From a checkpoint of a small transformer trained on Wikipedia: rotary positions.
Each number is 128 + 24 x the weight over the matrix's rms, rounded and kept within 0 to 255. Layers, rows and columns count from 0. Numbers have three digits each.

# layer 2 MLP up, 1024x512, rms 0.133, rows 0-213, columns 448-511
140140138140142136126144129157098155052149094159139140142151120122136145134158168105088136175136133133129156133123130157148142114124126127163118099074109130094156139138152090098127100130120144
157123113122189134135145122105150155141139083137126138140130091143078120151087102049146113138114110179122143135089107132120128131113131124129125170173106113102153165126107160160129063138128162
120090137119132122121158115118157107153126073144115086145144095109149127121156112150127126125124158114077129147119109102134140130126129140142145128157133092131129143148131145089125107166153120
143117070130097111138127085158173145106126117138144099174110096143135136140090145116155129125166117107104144163163106123110104120133116095139066103159141121104157125140137093134137131088134125
150135139102108127100131158165162123116101124149106133107125140117120130163101074130104134123104142150131131132099108151139140135148137144131133087134124122155146118156119130145107130158088135
130069145162151109139135139134078137168161115146116110122124147125177167117123107122112146172129184127120112169103154098137108114147110195120136112116146109105099127133146085074154178116145092
155111105139189104067199106107122077092163110143080129129103116122114128116159166098141110119160124130095123134130097136110167144149130171103132124149116156133137111173109079108143137138119122
166147142126133131117167125163086122140112117155106116133156115138119097121114157132167130123119121140162125150117114111130157129107152125140166118112136101139103130122084078151117133168109087
103097121116164133129079139164137135090068147099102106139090157137071117128125116134109133138130166100137131149119132127136139106118139116107120122117160081118113118128121154103131139099105126
137164113148125152142070140163095125115117110149094142118159132110136110135125108118153101161122118106124143113115138126170163123140126137138120113095140148171092140126120161128166133095118106
121149085095094119152124194128123117113120114124136151164125122108140133131103082109122157136108137125154129143138153145143079125108092101110117139097091100155139141146110140118114169131137117
058129092119158138157147141153203135052133124157121171118189157118115112108100122117151122122124120134136107114125141146093128118138130144121143136103138115151105139102144146099133106138106136
119144148143116145058153074153134153130128094110157129097134164110151100104147108113193113173103168113169116127111126133100147131111099082126086070145079142130157167114137136157154157129134096
170155092127138126129163122115151136136141158152121145142127150126131150124106131107151116127131112166141129139141129142155124124147116158148112140138112137154141156149132131128163165121081151
131152149090167137145177140136106081132129103136075108136121112120077147095146120118084151129079167100122172108152131144128123151144128122093144109150184104095155137157099129108147118148131108
182131117138096115134110113138127095137098141122211124129116126159089141135090122160139124084083094112171129142156139167129119090162124134138157115146112143072118151156120134124118126095133155
114107148135160112175181126120157107179118136139136101109064156113113143100155136128158127122121130111124087129132111115118160130114136093163149115147122166128119114137151137169152131177170107
171116089132131112125154118142114157165113126101090134120109131165119186137140131113095102146082118101175150107116120157093076132139111129060076102132144162101122141145119135126132162096112153
116128148169079166142123158124098138155152118141132182137100135152116123133098118164104127108107115131103127181146120143147179158106116137133095168118088131114160166086170112173143117114118115
109153125125135121100114137158073141098135144156166131147091098174130120177138121121110105091127151103135121177089113123130120083148099139147134136133154123138129105158138142111152112157115111
159156132122133131167170165128102132124150132152120124116137089172166116126077144105161143146148091117115116147148125133136087148115132116121138110142133128132109165137142070120115147138138118
077121116126062088148165089076100154111128155154109122154134107124132122181098097140119108126152145116090130109135178097157159130139137120124094128156142166104121109144153103152137107102150129
116124100152149096133138099145144117138152107155157146101146155163133102111141135128113104141153142134084119146141117134121107121097171147112140093158118074143123178122157134140129107097150157
164158127136064150144147145147200146139067162161119098124133172099115075123123112098165099147133124166091137103122150135114141155118167111130140135123143093139110137133133151146119137132170091
116091075135136092107087160147121074152149159108118146181105114113138143131137127145142148110105133128117119137084142139144148140142144173142097104133126132150116121137148120114154180114145109
132168119110104125137134118081130121115136101105144135114114104147129121112116136096131092138106128144135142164142103147143154110148124099158158117143116110133103132123066156192151122106135102
136054090108130118117102106162110136128128153178121124168136134110128131115124117090065131114133149124129128142147156130121138135141136124171099132157150115124149158160199151111091107123147124
160154149152125135135124112111097120118155128118147113078169107157140135129097091134110124149131135133138146142143094084107120116119169085158143146147148177172090187132096100147150107164154131
166142152097123107113135120157165128138123130102142131150114136133096132123071136181131096083123120112170136142121114090107133143169109122109141149111124120138164111145104110147142100103130131
091130146128120176151105151098140173107141137158131113123105134121132123138127148106105090123103146114103115142123173134162148126191111148134111117136183141091123148125159158129084149100161137
087110146091125127134144131138141094123170109125128104147088146126122176075086088127093151084124153108129125142121074138110125141152115147173137140139137119129157163162118129149158107124139099
116101129121137113165112115089123143128101126117118111103137139134124094106145169151134086150117129169139099125157077110118121143129108072125152111137129086120127162121135130153154152089123104
119107116135132171086158110118129079135100084135114140073170089101120105095125128130161134147118119116149118140110164190122134179145136116116132161123157125145126148133126135101138138112166120
119101121098104127092140138140177149163115143124130120132124170120101124148090137109161129060145133175070086126146080112113158180160122127127126100115139114128182098156127146169167144141127108
143131106173112107136122154144105141071125151100100112120128158193127140144099129113126153104143143140127142084104139098147112138110135099111127154167126076141138149127108129093126176148117128
147085105097102089118144131151134139095104134106110162134136128083114080124190130137189130138109125130147135147132150123124126101134138124118177125067158156162123110137101144100138121068128094
110101119146138101125130096099125129108152136061132063132109143119151146124151124103093089143119135112131118124155146137156158119138122086127171125072119146123102122155116101125147144140111143
128127087113159120122108119110162090121102119151120097106117163109122113081122133148120154118138151100098108123176123106134161151135106098138167105130111127128111090122137132105150069133116121
137122128145123142123155136081069137111146157131147087131108143155158115117078105116161138120108138134137152091118115124149125104104091145085116135127105154130148112135141140141122070102181156
138125079146148129130079102153196139123133155093134129120117086136187116138124114116097100149117069093166120133124162137141143163084118146130126122103121135080111135174133132136101105082157138
136118142061099121120110121121164133131114130132113127117148117133092065105133140112161164144107104122151184160159099127082137145122118122135159145145144121107153147159140127154122101137139116
161150106112119134105112112157164128151154099147093131157122113105083126115132167113160150145147109151116171109153178126123128143154125121113095149104124131124116164161141109123133128100114144
133140131124144135124104101112107151175122101094130115145117125160136148135110127121101126106138179147078151083156112087119181121141132120142140127195120172102105097086138164097144135086152094
083174130125148143154120156113127153148162107135095117115112143120097118057110111120114083120097075111117121106097125154127145144126128119118129176111126152089149146110063131127135143075093113
152131142121116121152161104133115153082113164048141155105126129127144146123129078150140148121103133151145122142131126105144122119130128089142123128138151148119159138151112157143138138147149094
125149119136110159087136120081133124081139178146061121165131143131143122115139118122139114161093085122150084105208146129116105150102127074129134136108121132106127174083119145076168119142129079
095147136123102112128127110117128110094112091138168167115113161117137113130145148129159154052155149174099122093117103107094150112132125140113118113087105188093178147146154107153115113148101127
170125141095112153059119132126172169124127113104086156107108131184100094116096102128128136115141113122119148143113121080116116107159140116145134113111139123171126116130145077127147095132119122
094124120147121167152148086139127098106099111159103151094142159119151128109129093127132163101156127129106124146134110150156117121162105096082118144121121129141156139134189106082146111144137088
165134147119168118153125100122108139150089141142159126100095096154129077110107130133111072124126145120117126100141134115147098091136151101092135130107123098116117159151128106133120091148107133
080135093150135092128130093165169096120155102165138095117101161084130134160092163139108165145105153163148098193100107162144149151128159106094111122110108183110114117144131101104149135116099140
123083113155140131146163151113093141125142112176156105136123153138135114128122090105087162142125134108114166153087114105133083179109108115131108122130150100141137139126134094128117105123115124
105152120130156138151108102163127117094110165121107091141121139099142116122119125143143145141113106135137092122141128179166119127154075163124116099113120090093153109119151105081125127171124143
106074129121113164134141103169148074110122140134138149136136149136128151116096139124138147105130118135140129174161129168114150118145139089148131111078132105170123142136071144139118120146174130
155102108140144106129115157133157112157142122102126116153122171183142106140131125127097158072167102121113118173148115121198167100120089159145132167148108093137114127145102142152126144132133136
148090078096128153140142138165087163147091140113123127120111141121124126139164139133099113143136109141115142101117165097122116134137133154157090148109105166142135141108121161072166130131088152
135147141139110117130114144154082137117126152126123090129131102141115132146115110115134163092116136106132112126133129115144139102105143107103149139127164121165136107159093141111149101100105154
121132150140136104102094124144145109158138130187109156159122128117090094145140138125113145130125119166091142171144148127106067093160112141101138114163160149078096112137127134148105112163102104
157147087117133188141109134156126108115115095089140152107165142138097158129101151129138155150153153117132137107116138147159123140114106123120118188127140136162147132109148171134165083134128086
119103092108145135122136139142132131127141131116077152196117106145105131112159135063102097110177108137191113147131121110115087126103146142114142146094120108171130136158117130142134150094162142
155104133116121125117099186121142112141142115157151124128103126142140140135131064153128067130077104141090104089097131109158125081130133117111158093141110095102081137168127127095173126105160091
119143130106094095150098168127129142165114142101096117148126109162102148114127128132102063139092169155113127174188101153120175133127121093124068114155107093129090096134168134134107140100111094
154130104169125132145129133179135125150130141132125123114136128115111172113125120147102057135126123110119126145173118117117151123113079102085153109103110136140119109127100145136129131158090155
085164125119179161193168154112112105135150112148161103094123114121123113099113109108105121113117155165109098087143117103109077147150095136136106115193132101122148143109083119122106123118187150
186131142135124121150110109125155162115112123130111115108127179130141059144138106135131079099161186132139141130154140116097139179144137121130148103105123171092119120120100112115137111101152185
141073098118096122187085104133116121137118137150179162206147165146114123103121106150169133134103137138123185164121148078136143108145136120103162140137154149147127113168140146129118157147170129
133138106121099153094154148164113138098130141107124133107099131118162115102115110084116172130086132179127142153114125126160133141190141113089133142139127118148142116093080135113111142133153166
160092131118175137137131157146157165118118183070156126136129144103136138122140115108157112112113107089119113144141125089131114082099123090169128144136127149144128100112145127136139158131139107
118114143152139176165142091161138138141119088143142142128098121107132133141143122127145130146132124107144117150102136142116124159138120155124094145123127137149178133136131109104122136125169114
086160156118127145172113142072126102116133074140107132158150106153165094070133128126133113149120163104179116129127123115122137121122183134084145125113110152128095121142133137156140146125142128
111109111127161133105109139096117132108129104118125129129123136136142099183125158114156109099114140125097138095141155128108163134168128114094105158086159142112156169089098101133139169146132127
114123092119076119133166120129144144136125137137113159151154121137096118160099127109137141095092103129152127110111115094127111114167149146178152132129078148103128164125115095151105115096127129
131143097155137188132141150105081113153154107157151150078139103150132109155175125115091141154125147150143123155156121135136112120126124125144110148117131129097152130139121128145117172157124131
107126102118105105082142077128121107109108193129083125088140128161154148107139113146143146136120095149111094168120123139105122129098112150097169112149128136155132114180151143077114169123125098
141139114123088122107129139162124138169114099116149091085102127134179118114115113095113137099115097078173092103113126090127141131130095100131122078097129134128134148172156148098124101125126149
155094140147140106154164099137120095133145133126125134092148159139120136099170126085160135117090144142145135171141131124138121175104088131115126187152185125165161130121150175155132144105153100
081125125126115133128101191155150180128124064137144133096102154095165162129126106129167121105114143145129117131141089143130122112149112169107078133108111133124136143105113132129105141093112111
121113118118084087152115089132142131105088104164165099116142133166092148128116126127113113073124123147111145128172131104134142110104060134144157160156125144131130123120152158147160120138153121
130183150152161143133159119112117126119118085119176131109138149134092099134117170104121126098169117127146141139095084091143129130112126118137089144096132097108145118119089160102142107135125137
146126105115137151085122120108119127084117159137069136161110146101140101136115097181156144120132147133135155150130136136152154127132158128128127129150180131130165101091112094112150123146156131
149147140153170109120157111161147084110123134123181125156121110095101129148084128133120141112150090125160146120138078106177132136151153165167128139138142113111137129134152131086128146160120145
139110120139122139153130147086051099153129122126120108105129128119126100120129135117144162083131169165143165112163108151118128137088123093115118099096118117103129125098065137138090110115129132
134095077178096158132162157162126124131162109124182137138109185156129123140136073146092081127129158139108125125096125120112104081135165118095163120126088129108128137092127104136107100141139133
138124137106092110125090174105157122162070127117123114112131096099109167127124087147136107135072167120137133138127122113148087128118121110125082139135156108125171139106105117154139119140155181
128139140118136095178127153127104096153114108129142103125148141131072110117191099111112124124136110152125149107097157098119127106125112146116138159103144069129091136148154169126127166043143100
157119121129130107115144115136132128158168126140113124133108091121149116097094168090137120135108110100109112126174125135151132105178085125172182127121123150102174061174128160109170116166148121
136092110116114173184146088137119142121122146127169147098138115110127136085113104110197108161116132149136114132142129135156162157098137118082140124107115129132120147141137174130142101124104117
165156150143115142115122133158154111131067110132132112160084139121154115106080123132137131132132165127181131129132153118094116090142124130137140152160117134092159161137126107148153134155117090
155123151105118102120142117133118111106130137109139125146112078158091094134171108103127170098115176109152138144089114169112127126098120122089094107153160122121128082143140128141131109137161114
099142133130116090133125101105157125119137109132152094099163083142105127128137118145109161175118120099114110190139133093152117113120111144146161095166137100098169093134158121092120095130122141
081167146141073102153200135129107100133119140148086167126148138132147135164164118120114128124086133109101144125090129173116103152130108104152155154123098092127117107142138139152121102151135157
125125152126107106096163156147118123146109126095152155110107126112139126102092125138125139123116102178129135118148103092125190118153116153109158122138118096094072129120074136110128125155118129
143135126112129077134118127133116101110110098115144166112106120114082092114115162143142103146125102130119110141139147158146118078102126117145121145139134080132135189141151147104101110075124119
118107103153134108146161125136114082142138126135130135146141144177098131082133133102170151157183090144144166141105135122123123132141135131114144151121132126100146153096145142107164115116096125
129140159154135141097112142118136128107121092146113085100146122137152142147136100111090097148076151115151134114105125125145155156113100154146122163127153127129147125144103126092108177138163089
136128148060145147124150153151128149119129126152124151169140131096098163097158123111145151108151146136145131155146111113101154091114157148095114125136088124164160111123116095181141171134149140
123144141140080150127137118150125151134109117140062128162121153137148115139149109159127077105179147140151128117140123135163155131141135105135124101103123170112066180113111148123117149131093128
162121153131109153110160115118170111110114154141127115146127128109098147132099085119086141145165138143122120109075120142151151135144154148165092134059149118095150090167103156123127130130117138
074098088113111106124099136114144117115102153160112170120085093085146129138088142114142118172072137134117150103151161158140141124118101170103161140121078146172146074137153152106150104121125094
144111113112144147095141108159120122129103138115133138085101117146119145152121166113141100149142165147151143156142104132111155156142139086102084105168150147126138124116102090180165154140093158
086116142103144131163140123110158118148129135088140126090134151116124144158117125104122138157110132118151131126106111119105140103143097167152135116124174165122152121146130114141140100114119133
146108177130128098074134110174118098138183103149170143162087085137147072127095100144088137102129127147124125123149091127094108135127130098107110139131086145146175103109145095100153082129162111
094138141186128119148144096153114103152147137134087123112117095162142109120123126142139117123123082116142128141091086158163071120145155101120120106131155163128137123113159120099113139080144115
086198160127120133123105140139160155148164152159126135107108113172144107110110152101116127149125126100114148121155161106110125113111091152141092137153137123113110151112134130127092138104103127
133165135118149137114117145116114098098073087117112123162131130116135140128124144137107093145129148122102143129118138137143158127129090118150068183092139149141139124132093108122131156137087120
138107126150076118113195186137149118137120092136150121126115142135129131137102140097121112118147091179140151122102151160141123105117099113148159128135093130120120147164129132135095106109135129
080148098122176133163150085174095135173088191127161144091107143132124150141116077137107146196161120147145157135119138095073125100099135110129188130104138162096116078129169139128148106130147128
162141107132116117124149122132116070119121174151093164092170141103151121152076118140113168174124164156137143141117119115078130119122118144144142135104163114098135120134157136101148105115083131
118177099153113149150112124126122173135092133095173132133146116113120113138100176124139146145139119139146098156195157078140128105157090142135112134140117103134105098147149117125130164172153154
121155109122124116145110111125090103120143106142114124140116108136127143144168150102136109091132158141140160163108088080134154126126118072111134163167139121140136180123115137159129134113125135
140141124148111106138151131109109128105138132110134152117114149165142150157103139123094152141152125121112135106114113119103094141148115147119162136147154122070105139152129155152137147124154140
145119104147129118136124078146128146129168132137139146123146083139106078122109128135178160116163157176112110158130142168127131127133087098142142120118126173141092144119135147149115102123131115
116150069153100119073145082128137114116110166137128082128130149163120126117141128196104153168106136109108148165145123064122123137074109102158163107126095122162104146136129134101131150133154156
112161131141104090174123138152161138198117088108126117145150118096139198119110077125140141103113170137123119139107152134104101101138135107178148113141118156115116131113159129197153112134132125
153146106143140116132121123148087141147108109153126114116119122152075131102120130121072145124107104131134128124137105117150128127155170143097117098140138115110147135134105178150133193109116105
170135078106102161120145161130147145122130148113135122144124125171125148088133139112146140151149131152115166147127082122103134070103143146088111148115168136140179123132144151134132123150145140
151142149121129151146123065102105157120120125128135115090139113165099148138101120145130121159121126114118122091113130121124101135135136166097149138143141137162150137161125125126136126123144114
176163100156139142108165136119096128125160117154101162096117140123154120094114204122143099150095053120162141127106098124138125099116104102175090121122141080128177156118134122084154144122105144
117181094109136158142134128105146128120163122105128143113132098151127128116112127097078113132111104105124131160116199137112139152091077127142128100145128152115110083128128138137150090138086149
101096117152123160084106162122152155127125151117076111142118155103143101169130155125122146132179127101065123140160121154104090131158139126115110120099146142156160122132077132135133117156125152
137164158131125126142126114106111155163121156143109137162124125122135096109135113147121135057131153134148133122137156080138124104120160142138147152107104175109145139146123117170098168110122112
138076077130123131088143107090138103142127114111153158137152158166107147164179145099082106117181111099131121100147118127157177105112121136098127159116146132117151082113130176074131142135119126
126134149130105101105182170141100130104146097116116127143120114141164103088138090114169157131147165136115136130116141159168157133104119086106110140140124099127123106183144119128111119101143122
101139128130142132169152133112105120123116090117145138151134122142153124106141117116110139137155129089132142175122121115117173102140120083081130117096108130082169140123127140069140134119146141
141107127104123113130074151090171126119117111197110173128100142078118153117123133104155105140132160113133124119127124101120154143111165126114155135131131133149102178145137149159141156144141137
098147131113166107144095096103121135093131147095170150126120114127081138126127113124140155114095153124144124109112152149166158077116100129153095121105152132060115136157147138100158173096105122
098146129086133151094114144143086138052101142132098093113103089132139176111107132120132149098109138134152190131161126117116133159103143122138092157183118133071145129106137087117122116143136129
133112141161132153135084132123150135123082149119136116155118115161112171143111143128096113165147087083172121163138094137095154129139097114131135119132173091110141110154090123169126127121167128
094134119134133102137153178107158137111124119127103151155163147121135106115135089156157107136087143099103160105152161122108147120172114108101131147154165108140124134141102134087128204084152137
118110108127140100105062100156123128090155120126131103130108078174110144115110102098130149148120138127170163092120107105129116127145101105112124153109133144139112126089158113127111124147190115
145175138094127083123134133130125099105114104148139107152125118137128102150095074147165145137124105133099152150148117179145152160166111153121166099105134113146136109144140141142162132136115116
111106126133149159127144091138135152177141141169120125130159129120102110074113103070157104126135127120128119158116140129112084132103128142153143115120149115126120171128120120121110133141146106
142077071108133122100114118127133127133131117160107150125122138159133116118136087123108156130099133162119146150139094119139098132140193099149189147108109177147119080102133125125167116102088142
161137126158138091155140090145131115124102118109122106111120130150172107095121128091137166125114147155117101123134119124188091116129129111154132142135124078135120121109156109107126169147135122
151126135128116157112109110145131175106172151095153113106107082145111183140109172098108136098096137163121148125135105122149080127158108150135158098123140144109114127161156143113131114129159115
141122152097112103099131102115135148158091100149155178137142153129098097116131126167156131153134137086121125131148131123168162154125114108150114107126147174161115104144144144167061134151124103
098134083126156118115107155150148097098101092121127138139161149112110138149127109123144105126151122110142146121163190129187143156109164094138089153126143119147108159107136149163118123127130148
110110141156118143096090102155150133129123114186102119104146152131140147125100095113122096137141169127098135115106099159134136138156116120121162115127140142099115131144145162147116124115089150
144109146135098094152140137167117109132124112149127110134099117108139139079109081097093178128130146127129060123160091126124094117151139119131164121113109159141174136151114102132124134098105150
111113144128138162133102142125135102118136081153150109123156114141132160148146147132203126105129133110118125133163121161129130081129190100114117107149126100178147110119167131112123138147101096
155097139125102136157161146091171105104152136159121132103131127134126115142061123104146112081160122069109135177157150119126150138117097120123139162131129068168114103152122133103153135114131099
171115155124172103150196117139155108096105099139125133134122133126092118101130169102139166105092143136138097111086119116125098109120065108134163148137135103127119148162110139124131125115111124
167148126070111133089095130105102136121167112125114126147143139156182162158122132149149133154115137131125187149119145127127142115112124137090175150110145095073156128128115100144140130109175106
145147140123110129086110117142146130150124117125086130099097102151116183140127169099151125095123092141158102133130125136118103099139120135136146115098144111106165123097133148083145161113129126
162143150155117112123134145128145125157121130118129168142154115133145143140109095132094128119128100153099155118160102176080141112109135137133108102129101103123119185125127153109123158118151110
138129127116097113158138116114128116085129120124120136082103152126093130142180130151127133182114118156126103164144130118140096159147126112129129131118139158127118149105145160132124140153109146
107164092130088162127131101136116099114154142125141170124098152129101084170093114146136145132110144149155152126103146133133145197113122129139130142125162133162103125119102112150095098101155124
143158142143174124117140100173155130158126138099140091080111104123082138123100109064160088139083107152098084120156136110098129138135150077127138132097144077130162144114142124089113153151068125
139137110159140141104134108131132104133101128143109169150108147134151197076127120126117079143156143120131161126120149136092144107162124095135147091147126101097167118077104113114170086141126151
166145093117128095131114141098131121138127101145166114126095100154136165096144112133109104147121121086146127124138157126144104104111098151143154121127111124150123121165112118114124117158129121
141132136105179129096136171101140115158135096091116098093136125101121103102196212108142116173144102099155131130165122153113095147116137155094154125125138191137121123149115164153142112160118138
119160118135114112101140112169149091134147103163158127130124133112160080121171116117124167103136121167093103127113109092119137147143106153156104133103099090103098202119081166106150157133121139
154121122141153150112156174153139087106119125189119166115173116155121098139145124131111098155101162080139130141137142152094142116178134128107124101115113117102103141108100114119146150113106117
106134124155132124164112149147149131128117139122130157124132152157105132119147114148128154144150118111136154123117140131134163086166109088177139101094135115103164133150159112148130126123080136
123072090134143151117112108140111132103150153124120108115145133093134116136122094108092150148151153084107126153158121152187153103141153109125139110107105112119126166138143143157155125080143107
135147102135125129118148120126110111131109094128134173107117102141167151148121110103096107108140100129115178127062124134139141110139129140154165134178109125121126170140055115104113154172115125
102126077130099122145168101106097140149129095143127147085168145166109073140121126138179136095159118147139117138145101136162137143149141151141124135122154144115095119127084106142136139146142096
160129132146150128106102109117156134109117128116147127090094136101131147119080120135105172115118123153170097139139130125088120100179104145112087120155128145116138181144139147175122091113133109
183145117123165098155156099092132120086132168155082099192117114145129115137124128126132168073124150157119116068115146125153123124115160161111098076102133169110137100105082141108124187139115092
128140140116086126113133166188145108149135164108103115104153121133087109145121098132125168127135143144134114128171105139115105147152128152139097122125201071155139118128064113150101110155179135
140147104168176141148149086159115178147147092146131095125139128145103097100129135122118137131119119137154181158092067130088117142129155132102096080171113098150150161136125143155115075131107107
125176144096109104144123138107133119067104089111141104087099177146142149102118115073128106127136181139174142102134119106118116161093143109094132128136148147103115088118157128214138111145118138
122131142144106127078158154142111115122098126148120125135126114122097137105123116117131103096107146124100124129129151156130162153082159082061148154113098123107129115120133117129120165150123139
104138075089145111106133134131112148147107140113104130131090123136123108110124129102129102169135136123040149125115182078173151156098097118094122104116102145127103140095144123085119122128123126
089178129127170120162149084147135153082099117134116151123139128127130158078147181125134152168170145128130155118098144113082119142126124138129130165148122124134151105165100113139162150137115126
146119088101158133112122131117113129134122138152093112111084164164129173157073177093123098148130132117149174110106087157087148158130084138121106192122103133107119083109100129133126106129124120
139133085085170149117138115100144111139140146128124121121123130104147130170144116066114127147157147097155149142133110166122178119058119097124133125105153144116100095152110143140144121193095130
147133134117134154131075090146125149142144131147136123075149048122104123147096179139141130112138122109132153158135096127128113141094159073141151123129126148167129102130128138156116147133092098
138127136154118139143149148136101113147150105132158166175109182103165146099105140120137109165124119129044143101118117159092152101098139124142099115131151139130107151164103124107187108149123109
088097140120093160076130164106116128125150149098074083131140081177106115168109164139109099134093129138120139144153137109134149120181169091133124117140097143087169109125131118104099140155137121
126116115143131148179135142124112117116132173149111159169152107133100106151141144134084125129131170113121181144140094134134117117122132084137128177139188151138132132147126147147135160161136163
151163117137147090101165132113110144135167081130110121123097121148152117128156116096161120128127154117142144127145155137113173163158133090145140111173143107127093137121087114150126101147129080
132116132110159166151128097123141143122137112148108117147157133118133161139135110151111149117107177126115141118138145124153076132152176145137099123118126128126084156140127084148117144103166105
093124112081105113144108096149124122182134088170121122159134145150088074131115117134154097132093106185117145128126115112129167127135179128118090126160140153127114096097137146097128142128141136
150124113195128130112078152155142140114144111149169147132158135134164135148108115124064104130138113121148158085121122119139060132135127122118089143157138183142144155104107125066102096151128137
114138116070067146133115141142165149156160104099118142151145154072141138094084117110092161140149124099153116169122123102133151153144125107155109173122152149148120108111152158116116100136122140
120151103143166161129136114112130133154130097115105091162141082150118104145163167172120108144163122145135095113109109180141185131094143105129117125131105137077142104129114117130133101159152151
135099165143114135171116137116137113146110150120135126163122104113151131097113147131146160073114132147120149108102119121129084099120130119126154136165141131110090120146138127138135094113120164
165123119148133090129117128105106146120149126139115116125147121114116086136165156112122117086191098153131118124157131146142117092138118099108108160098097145157126127139115107130086146152094184
116169146135129121109177144139125153147123156142104148131117146104153157126145131127111140105151136182129128108122142111130102112117143141118130153154171137128140121177166117140131132137163143
152112117158154112111145119150140175129173133084123152129115112090111138124100130164130132138151143131143168115175126141136108130093132176165114128147155103137158089127129153102151133143152148
144126147101170161134103166139161098150132140131176150109145123090117090134138160123143155113125113139132100181132155172116121139114112108167110133175148098126131135126121104146109153146143148
121130083163139118141134137159159117147084130144151106147181150138124103121108126114129113174130108170191179095106123133141086098113121079088119136165127111190154147203134143151102126162130130
090126111113132117162167116149157144113156131093108136100129128145121122096085127124151151095134109153109112120096143152154146135106081120101173116138153120115147105128156128130113095138133124
145129151122118138141132128130137134098144121140118116158114106097146115136117123107129148115150156128167140098086153144129156123149127123163116096141121132120133138112151130165113119132119107
131095156127105160121121109099208159114109136101117116114138133125135121118173137126128104133115155160131142130165149079111141136141171115135120148182086130139121077160128105137097169148110108
111150151126149120139137130128104133107133143113139165132149115087144117103090114079133139132109130115172124107065159136164127140132131104155133100133145142103101113148086122130139115131146172
139098183108131139144101133140125104126148092124075123117096153148158130141126094145156085136130110099161088154189146154096113163135100156063111156173112095137113093125142134156161157102152094
135105117134127139103120123130151144156121166143103162141151122131104126107116145134156129135124148122139122131137095119138164145110088093141105123159107085147157154125137065161146145110128137
146079162139141138103137145148102151132152140143128129166114112107143130094096154088138182128130119117107140117161081125086111113182128121144156161151115108099099182167161114147122085102155131
126137141117116153117154079162159107157122155198121117110129143103107133154127123120101164147150169111135150124128133106097131125117128116136164096119155157156127131140144111149117140111145102
188134096130165158154120107156125151162085116146107130111134096103148097117135106119128139162107115110162137129082133135145146144128149100130134131130131144130135127101088128140127138148107125
151128133147120220092089127166110145132172132137072149126125088131128157095158132126103124140129127164136121136123128147087121102140126126089159120129120129140124136164048159130137119155139099
146119128125115138150136085156098133105154127142143170088131119145094158110151126109138122143129141091101117145142128136143132123126078150142089075140132153111112158134151163125176144125158155
096112162148126121124123117159096093100161179119148162198131116094134111139096133100120048122090093165106127164126108163099128130117166131147132147162109107082140112162137166123087138102136088
122147126160138146120124114121137127117120150097110175098133148151125140138139207148147121133145131086156138133136108148111198145108118115120162131095102103100062108119159080134196116125115157
127088126158120164100152124112140140109131158156116135091116153139137115110147120082141112139129126103110166161097160128145100133116096082126113114085150103115145179130159140112121145082178079
115144128153164105140165117159123148169084129149117150133178179129121132124150101103140121117119132123100141158152142106125095137094077122094195129121146086094126173134131082087138161131127152
112134118138106118139143103110135118103105109136103091114143138098102129165159140124136172095146173094178199143135124105179086128087202110153143137141134124161110167122133120133117137117137130
152146083108122140146176152088170119123178130157162134142104114144078165174130056136195131149113163141125137115139088100150152130122123152130124113134135125130198151165109156096111088144109130
107134107153136097135139082131088119094106168177062135182087133156163102107163091106132109076139101121098126166147127144118162148112110133174124106158143125130108130105139129108150099120124094
104132113174148104146160110195112141126118042069151126093090170164119111159134153115123162096093109149151085125142088079132089130136152127097163122093178115141113144125083096128168102131160163
120093116151169138111149133154172134113114069142113159109156095117092156159171180109110142122146147174117136147128113114177140146124133139133110128100071162106125077154137120107116100163140120
151124119136150134120086101109152119108201122129126161125108112074143109078102117146087064173117143143127172073125102065153141126149112077119119131114100126069129155143135121113151157158141093
132146114131136109116124138152125078147179116125170132149112130121158109084136145140134159092153120150075089123134107119162095084095099133090135103176123118087159129109136173123084100176105145
118159149150111138124136123128133093130109159102127117138154140158165102159098129098119097120134147103160141114145143146124112113086096094118133132111158145164098160167114105123131104116157116
144146163098116156125151134163123162126122150154096134089069123125116101138120147104135108121164120175114104117089153134143137153139160144138137139083142150123119104129139160187132154160124121
117167140152111135148119105135125175081171162115106127137147124118125141112134126098137103119105132132138175138114095150138147116135124122096086096118123140111132133115068105110114110114153153
117150132119119105165145137092141137119142153110147130132102090125151150124126140121117160147128106144170140119107106120113107151094130199145129135187124132118077092140119141147154166138112148
117106133119143139101141131125105120152088135152105125127140106134082157148121147127130105144094134108079108126126106124138109140137116134100134121099177118078106120148156141133117128113094140
086086090114168141168140128130132148154115138168135129126118107161116138166058119105151104151133104113151206163141143168123151130213083137153129110094155120155164135176111130102149122135163120
146100115158124151161144166128140141137137126157153115133133152108147147163142106125094119083175184133079112164125140126112159100095149111100199163095142160116125119153159120120151142117186108
148124046125131144121152163086138113126149098132129097128123118121112130118131129145107118113165145162119178105160131109151171147164102114142110120119112155152157095116115119102199107083159123
091134109126088132125139114133153121111103132114140101067123163113147168116128156139151119130124111147157083114155058113183129120119107087113165143134155124123130134091130133124153120072105137